From a checkpoint of a small transformer trained on Wikipedia.
Size: width 160, 2 heads of 64, MLP 640 tanh GELU, vocabulary 32768.
Architecture: LayerNorm before each block, biases.
Training: 870M tokens, 3317 steps.
Each number is 500 + 25 x the weight over its row's rms, rounded and kept within 0 to 999. Layers, rows and columns count from 0. Numbers have three digits each. The size before them is the row's rms in percent of the matrix's.

# o: layer 14 attention output (transposed), 128x160, rms 0.149, rows 66-108, columns 0-159
# v: layer 14 attention value, 128x160, rms 0.169, rows 67-108, columns 0-159
o66 095:556513525500469510524478466495480529507485508519477492484512552506483501490496482528503504500486455473470489475493484529465505494483528490445517500516482533552560502528536528513443510500471508509504503502490514465499495488498515470509515506489509507487523530490479500449496496525508470507502538507501493501505479516498498506539498474531474464523497508503495518490503462461519463535505449494481522491530440481497543482471523527532502537543511498484558456480511510514514437429539513
v67 098:494518472491484482492468521499475516506478489487534438488506478422532508538513484504486497491571504530521531476451517508506462519486475515499517499491467511491526555492494532543520485497525478528506519498496489501473513478492550499529500487501514490487472490528524544516460485539513501548519465487491509454485511496451471494502479481486499422496541469530492484516505510474527493486516471504498542511494472506564486518510513510499495531509467504441503492497546505516481524506525510
o67 102:466552493514538514476486525487441515526503491507465501502513514453492536506462539497520496484494478487535511478499520507477492477472546448527498471471490519527513463477496514505530499530486500522458488465494503534489507476497449506520516490552520511515487466436519519495499536464538418514494468501494474499480473503563519476537500515505484529519490531487499527521497506509525513524504488470486520504486514523477518487546474547505496502491504503449449526498497543478512487513496502
v68 096:487500486502488515496507471527479512501492507501479524485492510489494544453478516532479475523478519528536521455518493468488509422538520441510512529483508511476491562520488509479486477506475503525512523475504494510540547531557545493484498498480479486547517465488505476513533509520514486475484512462499481469468482506474481485501474514511526492532504544484499450500428569515503526497510487523497519468487521531478512482532519463502505514498533502537484507499466497515480504504450465
o68 093:508526451467510497496479507505521505468514457532492507508513471487493481470523515493446510450497516476454490546514512509529554483465521512487478444488475535530470499481501466515481508490538477479488473514477483464481492539515493552470521503517509460498470491521505489518549549481497533443507498493539536512522522476506491523475503501484497504523523441493465527509549503487512534525491491501507496518531535494473475496506511515547493458555464515500540481500517497509497481533511474
v69 099:504452515499474475473497507510484481485547523464472546482558529495496517506513469468487503514516501492504522505500505497523510476459464509445512454506488520506491551492484454494478563476499498536527497443512512515489500510505510546553508515500481474502485520520504528492507486531532527518498477454516520507532496511480466510475496475488515501544537482503483496477494498491527500533506470463553486486456473461549461500496501460496480503519515509436509487498470472478527524542532505
o69 101:534524453472476523504517488531487524511499477479528487511478491470468530509484510540520430507528518563496483481530495493504481531497505436477515545492481473480503498506510479519523488491521501472479474539516527511534454496479472505502500498469513461489479488444543517479502496517487465431477499544502483547492479490507501481503475540536484505487474499445504545494553528489521485510522496512504515505500552531505544517506514494476503462528486465543497510489540504502495490498493488
v70 088:534519549538510495466464475467503534464527502519488470511492491493505486478526483534457475528497488500556492529512495485498490510481490519464521458506507490461479492492524512498508495475530495510504498482485522515444478527520515480496459521484481551503517504487465517488509477514493506498499524460476514491494530519526500487480505521491489506532497535528531461513510467481473501445468495471512544504519485553462507503461463569513544482546451560523481474479500514478479549508485523
o70 091:515511467473524527518506503537440449531498516501483468517517515522483469502490523469497525495483510478482453477487449476511552457478488495507495549490495487471580469504497462498484491495484513514530503521517480485496524524492550521500497516505458496512482502507493500525501480483505476531522491454465537479535484495483500446514515525516497491508566496475477512514485501519541458539532493514519494465494551492491487494494464519500511520455509482561501493487474510518479529487547528
v71 095:472500504508534478546454524526492491494493499521494508506523508497507514474509509524473481529482480508506504490463504516528511464530507485426480500503493518527515511494508481511516518440529471519514498473517492451495510508533543550525518536476487512471510484534501519494498457531526537478518465510466517513556533443450507511491497491500520505522500461486517524492471479494469538503519478490548485502466493497483488490503540523475498463499431503470490461502504518549487469569496479
o71 094:539531438508419475473517485496455470516480499468485529479487485488514502479511536507545479454495528526507506487544471513508491544480528494510489522483488527524501498447529513508455467522502521510477475491486508514510490494486504500510487481475535453495507520481528503441480504486535486500505516498533532519476476501558473486488529533520474517527524530504515492463511534520478466460507524492513532511506525477488528507520504494518534484511516466528533462516460455531490530460514487
v72 094:481559448512516481534495471499462507508513512501494486497499542436506492480505477476537474473507530516499506473538505475475505508491510501496504513495481509446498506493522498496518504523478545495527520538515503512522473529507479507534518503515524522498466504477464511499559465464507515515468484479516525516499499507538467521486522533489455519445485491501490509496505460514498534529490534502456513498470527444498536533537446513505486508447537565540500483510484499486481467468460498
o72 088:484503561484502532454519501516522515490463486477492520511470502497539483512441512492484490502500433524494519492502531509497576516544537456556489483531509487536513521480500516499468491483527511520501522448511463508448533464519472500502513459498505457490530522541516464510526504526469461463498519471501491476504505498484515509456468493508511484502454465505529521510500503493527535515501486492491528520510506504486485445497502495491500524465480489468527491483531495523495507508505568
v73 095:501538483492545447472493459580528484476506502477520489525472460502535498499532494509515549501491535515486522539526471503507483521487465488514512509496529529544535503502482512454532474472512501468480538534520518526477519527516503442483496485445523481506499502484484485481477516488512489551509509529493513487498524495475543511478441504500466501482522511504494503507472529452501532490509487471515469457479517483476500488498510482536533521479503565467504508507503495462500487521458474
o73 097:488467499488502519506481501474511547481476464510502517508506496481496469480451527474508536568490488488492528477514505479501454471481518510509502497506458513501475474461448504533486427504508547542534477491493510531492484477460469535497479501567501508516505459553467458538518475505494522499514529521492543491512491479529505484499534503480511533488502508493509521484533552513487531525504531528490495509513478500512474499531461501484514474514515441557510523470473523482494471489506501
v74 095:521516496473549481472511466533511498473470505557460527524502498477522543455505508505475530518498498495470517475483497505528509518469471508509493469533528561530523490527491455501495507550507466458516548476481479511509508486466488483513482499515480517491490496476497510489448429544512469437523522445504505498488477483524511491503524507487505508480542498491521451516515500461513534480540519502507474511482500468517530497475497504507478527488537485506498481539566518493532476492497511
o74 094:501515489520460523504501519524476503491522455453509501516498460489457510496469496498491474494504501517462560522512494474473492473502513474518519450482477460470496451475510555499540510521523537515535482557490491511489515514489469498484533520461497500497497463495514521533514550482479543524504511509503507491486535499476483491509492537516519479515530471473504536489469548518471537531512519533457463462511466512516494509525470490499532546502465532480515506507460528441505514468475512
v75 100:529551486468522526446539495500507523482523464514531469515489488494499495464526479499504509466468516506487497520486489476501553525457511506486497505469494490490488510530550537506520484537473443501458530535500512517474501502551504496476492531503533535477520511470531502488544472476518476476514495501544511496457464519505505478484528484503513508501517501506503492473439519504517506451486522487511487487482506483498473540563467514421484547520460492468493494498488523468531506497529500
o75 100:483524471466524480484469498492466467472526485465456512526546487447527519515489494523443488536478484531519492472496511514533519522483491513498542498485518548499535506521493467485523462499525510522517494481476541492460529462490500542533510488498503482481488511560479493531485492502512488523529496529497505458483499499496518503483498516519472450477522460489477506502472537469512560519502507501516530468520480546554507465494482518497545553465492510464469483504467510502487530495468519
v76 088:518485555495491547520481423473502522530433522515503505465522488512507483472507477455530536492502470508533471504559535478498466491535525510466530509500462509466527508531511471501508504506579520493517501535510524486526496468495479478474481466497501482473483524516490576529519497521484513492470474486491449511520514502458461472512510486492529494511537462495497498488473498512522505448503499485516476489479510492481511481471534506530482505525500493513486484516514538472502528516515518
o76 093:524566483492482472498538543469495498485533562449509513509496522516479514522486470475523463477497459478466497530489500519462474514499510487498508503524505470498516423548553497520530517497481488555525517484517479485487491515496470546497469474498469515523484503467468475450532515506538515537511522498514543470505522495482526514521465511522522461494492485504522520515502502536502438503505504511494476524512510478456507483462475445545503480501507491510509515513482466512505474504505498
v77 088:515499474499520488468508468510508513480451506495518513474491506519458497516515543525529491527502488521532483465478499543553498480498538501487494470477493456507479491484531515501477520448539453522487515485497488513481504484527528524509497482492476480502471550539515502529459491529508534493531478491536475555508508477476485566481481487530511516504523454514491506503504541506539452524506485514498465468496461461508509496477526537501509473525511477492501545466498481477450495537530439
o77 085:488490477509491466505499488490486461520516517531502489519475525518545486483471524451470477458521499512490508496532553489524477509537479495464447511524485508503482492515483496476527470519513507513486485473491503491513479531482490511473505489491525540460504478474513487489485512513490492460458459487498470543523477511483515492569487453487512523532484501545528506511535543475519511502493529460511488488483550468547505530531516501543538489487537489533474492546447457511487494548535473
v78 096:490494492544491486487483477495466499517530460515552498515488504536486530482480503474521485509528506549477547509454524512494481511467511511454525532521507501558495517490473532489518468471474546502482487469519488491504548483493528480443516508494481468488526491509492461511492531474470506517511490506480509490542464515487512519488479487456454504472527497535547521508509476481549454499470501510510503524503534486457470517513483508492434448499516523512510514488534525531486473463536526
o78 097:463492513498528514541464508502537500493455459510468479517532479445553461551505542479499493529525554499462497480504506519454506483472503508517492499499543487462497502491520518490468533516440498473494500482501523522514481525454481484490478522489515516465504496499536490519496503523500499525549487521481497489524499478552463496522519464485509565524474517524511485474541479511465485463447474515508483473498527541504496469489532512520525496492491492486492524470535452494530529501500504
v79 092:508457513466516483490476483485532510541504435531455486535535503489461520509542495523452496492518572506500524499522496524470492566466545482481539489506503496500482505482460509486528514468540473476489492478507494526469489492492517533523464458459501477507478522532519505525494518463491544493493501523542506477523493531514470475503508543519538533523485479510526507489540499521496508501480474475482504462521526498513473522466521511472520502484481485444470506514504509526485486493526453
o79 092:478535521491493517457464515471459450517479477486528492517501507515532538478467486528491501502476483504528498536506513512503498523513486490482473530509525533503464497531475543502533464473482495495500510471492469483476455512523504518474476548509512516531540483459544506549521455460503461516541479493503465527545516506489441524500500517490484532458528540499493495464493519523518520521519491540526490503469506509492510457540491545483515499521480441506497482476491457493532474473498522
v80 096:489485482450485428515516499532547500476532465532502527479511497471484507507475483491466505488510510506475447545507516539486466553489512451528486506486521470530512498534449516513543528473483559501486493526530499509501445530475506508512477490520518498520501509484476477478476505500491500507484507489547483465521472520488477514505514502505467467504538467531507535480494527463514465556494527492519492538519499497495478532506515517508529494500492488510538529486502522479524440522468454
o80 103:462451503523519535515487517496497521490490494538486466493486537530514514528500487494477504495485524511542495504497470510505468464524517474512542502564489522489459504513485499540542466515496497478527505494506485544517512438441460503494518489475514527505474522484536530520496510486490535497484464514526508526494512573482472509478470533483511555503462536519475473503510520487478520467499464507476473492472456553498486516507530475487498494524531468498486465504501495535446475461504499
v81 089:452521484528477506495560519540516467483524466522461445479544489478490469496515517498485499552485496474451557502502491527505498473504527482480500493514484536516510484500530489490472492506521476527504470537525505483450510489476531488512491492497521483482509460488537533504470517516507517477525498497563526503541486508506488525508492481465455504507467488482509499503530512482471503542501479440503504565485481487507535502438490522509455473493544459479534505506512496510513513537492482
o81 092:492504494472524506491492465506526523532480494521499545495460520505522502540482443531512512464526483517507522522515490459476455516501504467488474512469525485520505493488463523536497513568459560470485484544507499475508484536526462464464527537526522520458494541510502477487452520478532458484513523533497491503495509504486465489486505554509495526485490492514462449502473498499529488480463536537495481507507504524484515545525487465489500526526503481520502452499529480489468514466505499
v82 091:503473456465481481477485504487486463532466505502469503482511485538481533516549494496520486509460496527478476481549514524512483474520524494493547478539470567483466500513486518495520521462521467498510489524537501518518467461486501515503536525482475527503497428472520450504527545528499516471500482476462508506498513549492547477444488490497483491508486529532496498500515481488527511482504513534492550511535530497477497503524500462466493498463497491516499524470488520522449551518494503
o82 092:533483495489538515506492508529498488460512485497561466483463463520502495487492517507505532504501524464496511496517502523548509480471484485525470485531487486504513475515518515464455467491471488507517569494484518516459499526488508503478461506521518507517494531491499528428528475459447543508509537508503507479497487501475466515506563571520518489483470475503466495524507463516502519505458471516539526507459524497515505470506468517542518456514488511479533490530494498480535476474485515
v83 090:475477463497527501520539523523526473492500502470505518454514481489459518486519478501498532492513532507528496512514509482493473516509479536530513497468483496502483547499525513476516487513503520518484485476516476457515547465502537484468532522483539519538522521473461495499554473551497542506471486480508489460525474445536540512495506484491489512491485516471479462504519450513433512525461514481500536470497503521528489504500467466476489493477528529519508514515493505513499544567448517
o83 087:460480507474478520485469485527523532529508566545520519540475536489477505492458528507504536466496506516474466502506479539499567513458502500522484490520517469508527522445505496520490500457468497496518490477495531515528455525462506508532520518517519472484541458510490474467495508480495501523531507497523540530479479534492494499489513527512502464498474467478479478491516492483530537481501536513524508517441505446499472494494481457442529517523490540481519511506504497520505465469490489
v84 091:497512509492496491505480529488483486516530498538510449512491500512510546517491500522528497517455491562501491493499511443508507515577523500551489499516450539465494497501450501481536501458545487481518505493496515527450484495542485493511520472535466532533501506482466484514497495520505445478503484530505486498470537483527472499512526455495521506486516521461509474463495512514489461502464460526505532483510534513479478523512494480477487480526530500491432483495458506476514507503495556
o84 088:498496501510501492536465503493503521472481513453516543464516495533488487481506508471482513493545538507533480494498539535501518502457514507504489480493496464497472502533507509496499477510491476512506497458486494455520527523494544578496499524531483492501486477463493522500499484453470543528505541485505491498482486535483510487460451541489507445513541487548513527550495542520485539502503508491486495472506581492495514498452494541477480519476445474502486471507481494529487490489508470
v85 095:508462534478503512495503530510468493530528521488460509469491500454545494514490543465465506486510499460499512472511463543492498518463512475467490529524494522527500501511503541505516527457499484514463539501465469451498527510456487483510496480511469532545530551504504471501508469456507511501548517498516463511491525475530549503460512501480495478505536496491492485483519495552500496461446538504511518522497509490526474514470526512527462499544432512502495493466509483489477507520499461
o85 094:468491469509507521460504472500455472515509537510519476551513485524467526498554456481471477518520501544530440515496478472493497538535527523517479518511523448432535496471482518468473509519495529481490488515526474530495519485505529557511475503490474510494514458482482541518521494513512458482490505500505499485519504519508542467523514500479521505480492497546485502510539480514467502477503501485458488499487481511509491461532501543496536484543470486499490464476477520552473503485542509
v86 095:512521539497495475524482484512498529486566467497554537513477460492457508492525475488513516509461502483537467507523498509508503482493521501527533518468487458488460520443511506507514484522483529502482477539509463513506526540479457519506517455507472438479504461452480487464547530469531496532471517462488456504464464513537505530524499509500500488480507500536550464464507505498465471509526499499494483508479530556514474505510512527499514496501472524508501523519474517498473500523503490
o86 097:484433444501537499474479489517526520490495526491456519529494532510474514529505527500493550497517484500488511467502495505516558488494461500517488501502489504493491540528488500548493460487522460478492551497498483493499463430462527490478504513494501506545474520512501524490436499536482494497521478477486506482550561507465493538529479484503506512481491492475525540521485497506481507492486495480493446494503517476495508518503560495499529493516530481475499505479511477496520487583485472
v87 089:496497517511485495539510494495473483463509541501501494452510475502528489506534477486478517499486472513504441451470501525522480502517503508528535471520506506483521448523507475522515513498503499554506523509513566469462536435530518489532509490499508473479515516529528478531519499522502506410535553506461489475533496499480488453507472519532522487480474512484499512525501489510470469507517510446490521480532503460502508488524461460522483498511468518522531508512525504484483501534500541
o87 090:555540501534463521513503523492484526478502566488511488520466488525449465511517514544530533508510480476502490491504487485494537464457506471486482496507501506518550513520510495524507525571489494496545524510475485527529475494486475474507500504488463462479475459518478512475517507490506510494442525484538489520451480452513527528475499488510501466458489533487496494476490502496505526471487483480516544499465492465538513495522471475518493532523453529505461459497526501513512533490526529
v88 096:490539490447511450529508490486495508519510482480547512500490483519465507472465458510516482479512467525510489457508494488507466501464516477439527499504487540472538502499517522490499510511495434465496486509465562515522491514535456543555472476501530467550528473529527493488500519505566541519506549519484508516531440471527498488502514492478496438508493530527496511499482523497524477510487510508492531517506487502510489501496481504486483520523484464489496508447505510501528517496482502
o88 097:477489473527488500532506471553483509476488495474482465529485484480548533505521498497509480506521518511493520488486499494539507487524525497518511456457468497527485453590455496476500462467521487540477540505513449510494512504512458503504522512555512506486473489523514520485470451515537497489490462546546512485512486486494516478494502521499474508545524483484536492516497483486463496485502465505520499492481517519522516449521536508495492513526465486480460503512564500486474516456517530
v89 091:539468505510505441512515512517478454539493503450501526486498518494499502502484501455479524471513504523487443537523527485466508444550525475452516489505532485479508464482507485503510514531487516513516476474501495487473507567515506475456504496540509464506511498498510482538504500505507517484518505492490560486509508501484480466494524492532529518474477554535485440482498478512483467463503444478486506490514495486492482513527523507507523570491543473531486519533481492502469496494539507
o89 094:514498505501470518561509517461522538474480539497480459542520501509488457470507473522510500537510495495519495502486500491514516490510504526494480501498535511521500551513522516467445498492535494497515520521532532462539473487515509531482496488496505488427510516490528496463512543425509524502472498512464496539481486499530489511500480518506489499502531465446522530519468468518529471526495461468518478511500475502492503482442502493523497428534495488512477486486497490479509536515540454
v90 099:485485507517450497482561528519498526519504439494511484481513526472523515507551515539455530506507501478543502484483519489481477477467544516456525492478463513500491463481530487493498501508517498551480537516498532530490477492502468487506522473489534568491495495553536477481478496481468521464483548500525519474505526496463511522470514490510501464481513477502525507539519509498523493518455466517471477485483466500482468478506517490520547483519495519476508506467494536432518530491513503
o90 098:508547535478497484507500480486488502511475508515529484515527512546517481524494478518506514491503467510452476472513489443489490516527499515527528490511524547479498490500450533512481448517480474492547483531473514507495516509468516497457511542499469489486534508512470525490543459469545473492509502481482501465560481526521543495488465510449457514506447535473494476526491496508481531486510472511507522500508530479534512501543485530514437496475529526467495495506516513509468461495470537
v91 106:490504509491499471502538505480510502506498541510491524520512483473484474498498504497456516547569522492486476565516533516492467472509552511551527528442483515517446498484475453498503515506544453477538494500477481489530484511542468497458515474532502497498482533496504485471504489508535529505519479508431516479484497521466515500496524518489497519506504462489514535486514537535503487507468532497542497498472471503471488465503520481480470468473550523473498502516514507482519466496473458
o91 108:470524516474488492555514479490542519485504501464564493515491506471481513522510514513546490501451466519498488517489511490533507502500449506506512485524500491521457521474504511538492498456490471506495466511504483533493500511460520505519475466480524513483498452558486509541502470451457534542478522463518496504545552467466488514478479509454508488503451546487497488541503515496509499516486497471476483486468497524479531535495506493527552496516529492515494530530508490539458473487515472
v92 094:552498511484507573508523483500494531481508512458499512494496494483460501480536519477542490471501498503487464517533477493496493483508506487499467498552532495506525464537489503554516441516469501525508508466507487512506513500475474496454532526496488511496508495474459494485472527528538519513472488541496504485496538512516509515557489525474530522469470511504480463501495506524551463500525513503475534485503509516471568510524484500478452481497486503451472470475518492478552478442485513
o92 095:518496487520493478531461444506519487465467504538533459509472463539530510486470496501464487575501479487487529562509533536478513492429479505469549506439510491501540553505489454470484540490482501494512532510508538518494516468528470488502506474514475493508500483501512502495501537507490496525470534484494549517490508501465508497486483474471482463504518484515497520511498516480475488519494512493468488515493499506493514472506492511495476511478527472510541586510496521513520533481514483
v93 090:527499538491501469520493562535481475468521532509537515489504514473462510454506534534484503485529538510503527515491515528512515521496502486489445529470503488471546513483520467485515500524508539519489504556501500534485519511491518474481454500475508477507465470473503529495529501478470518520477511494452496480454468504506530497484526450539516462463514469526522518507472490515519481505477522477526499552509510495479468541470455523507507464489509491500494509435475464492482470517454519
o93 096:453504501489516539471513483478474491528507492553476530522498516496520466494533508481499540481497471535517498461491468481524521480471508488497540476503534512551494493519444496502512522478505492508531490430506487529456494464473510521507520522525526450498544486518492477490505501528504479507523479495560500473520486501462445537501494512442520471501465529487538539488532504478469489473516492510480525504515512472502519504469494471516500504472489543545494490494540509504490561494482463
v94 090:552514515504492511500499514474454486538469475430468470520503478530508514465504505499488440473508511500515526513494503509515531483510449505543531509462516471461521475518516457549493537505506490479458509500512520520471469507510489511487540504487486475504530504464506458502479468485508484488493490489533510522567530489510511486468511507479520538483521552485473478561497504473516545489468511489545504509491523493520507527505540464469461513530532534529477499497491492494470472531477512
o94 095:471523488542460529486502493522491511484509486536528509517544480503509485516451485523510504518499462534504480501506483443503455515447494537477517465561486515516492545489515529469480458501522464497489530489489511452464479508502500556504498474484515472516471509506493514462545465490468494450507529503488505529467479504508519537515528502536502495511548468480478481466517474494528503492510551501482501466492532528505512458510487541486482523462473511481497494521519511515519569486498490
v95 098:492524472536511489541511509494493526528480518490526532503483504491485493487511498522539512501486489508478487495504516499542571523495467483492498483443527491505528460483520467456508496479547506478486476517513512477528487527487491489478531500498480494465482475504450550519567452493510498484519486483535544448501482487496485483461476501498534489514512507492473498549484467490515533512517481495482515498547494559496532542477516521525505485457482523452514477495501521473503522431466475
o95 097:530466486506476514501484549477508480510522509491466505462478543500512501514512494522514488478505452523483535490478493490510458472477502482491557513477521496467469511495471513497486493474494517495542532446505450493496508510482507475546533485555515458477509515545522506500519522494507499496500523528459554528528576469546512512488512505502497496502481510499512487501489450519497485535550538513525509468462529429510475482480494470483480484474498481507545503470484523523469488508492528
v96 089:515467510489478461465512518471482526507505489510473521443519519504466492511507458507511502489518446505495487508522496467492501498467442466523515512500505488476480458510562472520488510533481528491502565548507509478519490553466527525500531492502475499495513500533477494547462477513531534529508519526482503484523501516533487506493507520503527461511507532531487468490472464481483488485499528475508477492533505466524493502454526503543502470486549487444536464506465483531515534490511544
o96 093:523490490490473524471483469533487530531545519451541497493520497497524483506522514483523525559502486490478559468479502489505509490487547551499483510493552494511505509513492523518505520481549502522514460480510489496507479478487479477512551454515511484481475531494473510439503514461519446437511534507459479516465479481453502532513494503504516469522445499481499500519480489515453475520542463529517512527483503518484499487489476502477458514526501508518516529537527499458509487509499486
v97 096:499486519510450466517461499472520522512491489512491486501542511539490557505494546468499495520512512501498494521490480489525481434480507511510496477460498509496504517471488445456532505479522491505461526475505469494513524496510506547514505514509538483556518517510500460479501480528448550470495471505485554499524507511505504498461524511504481501547513495496520536483522535463502496504519509526468494451456521452547521508458482456475520449506515467481491505496490524499463522535525505
o97 094:521528454471521482527531480535494432486514498504521519514506465485494494473493489459501500481524540519505504465485538478501523521492483498512484479520492472514466520460476527511491434459498498498498519498510540499521496516445513476542519494498521494506470470462505513477537483511499488518481474509516479523491515507495487519494452473552489558512482515481469523465521500495491516507506535521596503488497526563497525497533505472508533501455516510523512487499506469480529459474500468
v98 092:488495559474494497470457470522489494553444476463513494535556526463518481510510482478492499544485504507513516499494452478512483504486508541510470499473515499440465504509510483461491521499501479502523497499532518526476506499474506504484573516508538506478505523505480547486506521496464538452541578518491489504499480507514500544498514496466474523507481535494502503478492510480523474460475499508494556489546467488492481501473503502472485464479490523502465525535513516515506520519541495
o98 090:500502461488469511534529515489502522468546477474535533505510469499512513497494519496539484504491489537473525513476523448485540488489502524507503541467519526538513532494526514503469482536476474483459477523478586493510559516478533485479480522526498510515499480442499473553550444502516453507539491482488486492488525471485521485505518506514516487527450492511497495509471491489514509492527500529487465506466534499485461507476519492511491490462484516502446493493509463524519465508522472
v99 094:525461508517516485502492519496541498526538494510504517477515481461499497535502469533476450517472514498492516497498476493530486472444528484463497507578510478509459475520509535441558491479517516530526471513528501507511503503470464484501525529484486511473498575497524496534494451523522505509548502487482534504504503500489455488504487477498515459522542506507472528504500473504469499539441496492476474477505505512514532469498493464469543503534473457522479496505506536489493487505529486
o99 088:522479516469483509495509454565492489499465498515480517496472516507495523514542492509492483506496437466516466499503520498494506552498526501514469537458517531465489516503527488494535502490481529481535516483509525503478482469496573492487498497476468559512520457489500512505562490475500523520499495483491493509501476543546498483501522553523483519485470487477508524491498548527487474459529467462523457502473496525490478516524473519492511521525512481487524450502502461456478488460507543
v100 094:503474506524506486474517507484519520477525503463490502488502480487534489452464496488561493506469510500503438525480506529512472491495486475491429548495537527500521501498463499513474531501507480487508480519548458470513516515490561536518503527493498527499512465491482497493487485553507476542503455544479459488508520504506514487485499491484554519501487492501489544516514463523510467558519495476516520466493543522446461478513491535498477519501531507553478519493559502494503507488501505
o100 092:484478482480524516550486492464494477511462508498500484493536508509490501525539512529473475506486526533502550504568472511455523469484514519496537467542478477539511523474524487484527523492491501553460456450507494550542471487537511504521453525496529500508500518500529485475521478493485500505490513482489512501478500483493459486527519541528478498486491498510482484482510495465477485504494504471516466445495494535555477518495466431457472486528505505491547520491516474543488509514517496
v101 094:464465506482492460492537526520533494512477490529506462506503528486507504500519514517504471506469493565519492494466444489471558513461499531516530509480464509493526462484482511551517484550508551460496474524479468533528511513458483483499481534458552471518528516457509523515521490500498520524476495467491501540470502482487486537513510490509480489548523492499513460526484501503539470519506461474499525507517487478519515521511467542495515520500497509465523423517487501485488516505487485
o101 090:505514502480513510509474476474478546515517471507474538498483535492498496514496461489460490478501502485513482498542490534504490503519509503506486482472500517513471537531456497481535465515505522531513511492528486535453502504465489468513537487517505527548506520507507479438506527497462483515540500473477459480498474529526500474451449526516475559515505532475525549457485472441505544512512495555469495510481486475497490486477519492494495567496536522507491478478502536519501480537523475
v102 099:497515516512506515515525512513473481517508480526515500538468523522508437505498538512459523495502477510497497469502480491503516531474514536545460533500513495517509487531502535436468511514479484535496477547513528480505457465504477503443460465507500493512488517519491542516491482509509483499464487482552478543508530527507473474478497521493518474489531510528542498474500534513519481472475470463459502492513479513466500522505481500505498486453493472541492494499490459504568536534498569
o102 101:501535495521519507545480522492475535516524504491520487500511534477554487512467463480474533440478488515560494501471530450511527471519470526476502486509508475484529462514479491526496564533485484482503529509475521476499514501526488523483501497495490519482517524510510514541473471516533526461536497487549449478497516495496544490489498493502495481491503540453524519540480554493464496463493502511483514510510441466489494490416476496478472497497491497506530479499516482493514476510507535
v103 098:482477527491529511449472482523518495465524529446499495491521525530486488524486477525464490525508499475509530469486533500547505498496545480520519517489503508497505495508504500504502518472513454558517458483489488490484482501494439479494520527496497497544518488517529486481511508514443555534492505495486521495495485512523479496493498476553531552487509487480448485460503496477538521434518498488464500521480482476554469495518529523481504447549499484503501445521501545481498502513504476
o103 101:525492508488501508498495487493559484501537502531488483490492510460493503458515479460517520515520482522463448494525493498510522515505432517445481476516456540485512483546472509497459490502510494466452524527507550544504491534513511522543488498483502473517486486484523531458519499525520456476465500499476497494508491536507522500515500570492524470480545527513532479485499517477512504485546486533530493493465472522432508533513520455510532520468458488494499516482489502496491505481521505
v104 097:483499491467513465496526531495497535502487510476490530532481442475463553461502523484519480531499549499526493486524502470500544511497497524536493458510505501479475516485470526485495522464478511525530519539501492489510501508476473488507495461476508493535450457488506542515516456471540505521527465528503496431508471453504505527470512489482489505499529527467504487492485506443467550519495543513498469501487499484450490496495468497499549558506479507520516531539532503516506495514524502
o104 099:546505503491500515518486470511473485503554472509500554500531489508526518512508481515528551491506472521469531515483493520509509471522524444543488496487443505509491500446491524509524431518489471495477494517519486506456464450492486543521500489488462464493549475505473510510468493528467556508511510509447523540513514505502467488504485503519510538487514476481535531520500543534495534461523487490487501486477513502522433497532499483505501488523515522474472457496498511487507472494465506
v105 095:475501507543534448475511517515509475502532500501544521514482491462447503467471490494511504540461479485541541468533527459470470491538513535509487515487503472491500508495511506551557479534496465527537520486508480477461460508479493466475503488489495497525459546439491516494511506507472482506498499477502506494495476498479507508465504546526511489510498470500500522499509534490546451487507450493508508489516536514484528488506533485550474491513502498459502551471465542532474494489507527
o105 096:515531509484502514494474486498512502485475494525487531498497556485462504461487519473470495474520455503505470499477507519510522506473473464551530449512499510505429526509516512465458534565526513495544492478482531561531518465459511508482526481521500495515471491488520496483480438503484517481517458488478496479512525499494482490554486508512490492499513492529521531559530514523472479543513502540479476524472502487503492516467486527528477493510524515535481521494536465471460495515486492
v106 104:510502502476495504499531492507527485493491523522495488486529592493537478481539494484507522539535496504515484479469487502499506518526529508445528469513489485536479506494498543468495502499506408498511487498499479522471479460533488496509498509508562508485496486516502498522443490485467522474481504532506485478506536487509470504510481503525470495545547449498483502495516565474521501479498501497540448487504496485485529474486565510491500502526493505485464472523495497547451470502501515
o106 098:489532500516501453513528475483503541488474480488523516524506517506497524496503465498498502451465480506438508496505546528498478531474528495510495490498473497476462459454561472500494464497546511486480526470477510496482514557507471488503494494495513516484521510497551527548482494465537512493506448492497472474511466478474480488521498525515503474492506547546466493485466549512503513552537491525517529474483480484496490516532514530546500509476503436527456524512488477509502526520514507
v107 094:515503495515476498498532521526471491468472485531530504519500480496454469501470472539536507513486498462496492513492516506505510498500554502508500524535551530508523461536477485539505512533501507503459510494509509541486506482471520467529456519462473517466478498519492512481558515489512478532538443510498529501461463506480504463477476501477456447454543533523506526492504515516498570491516490464514495448482508477495512468508481490529508459524500505515510535511537506526497484534469514
o107 098:524515501486542532481502507486487499519491492517478526474482526482520474483496512504498480529500485512472455469512491457526479496480490488543525453500479515497508536497527520520500479496485482526560483514487504564472472455514436483462484518490471513521530501508537487508479493534512551479470519566516500482546542476517516466522480512472584504465490520474482505486512483513487473491447500489494497501481499517527494529489455485502504572525493508486513447500509495499503509487502500
v108 101:480510514507500492464486497493475484524504526506535529517485537542551450499483510490506522509502495456486437505477496470469450469520447491494511500506535446517525514515486507511501469515506528502498475500515580456511457513454493520520456452457493493466473535482500477539466472523489511518499486526495506507526455522486506550469510489500477493485527529550552521511512530541484484528520505491529489501497472532492516525504465498511467488503514491502536471514520478509511506500496479
o108 104:515482512536476491547497496489468525488461491528491505488516508464488479516494511505526487524522505540494514503502498500529470482551535522512491530557524490536498474475491471509554556484467484498535512526534482520506530440496496478484493459558487522469479490491503485509489514485539488455490446490505464513484508488519530470532481493511538539476536506476495489487507503467480445493460496494459533495529510491517499486433506465508507508502522502528471511516535468485481450525487529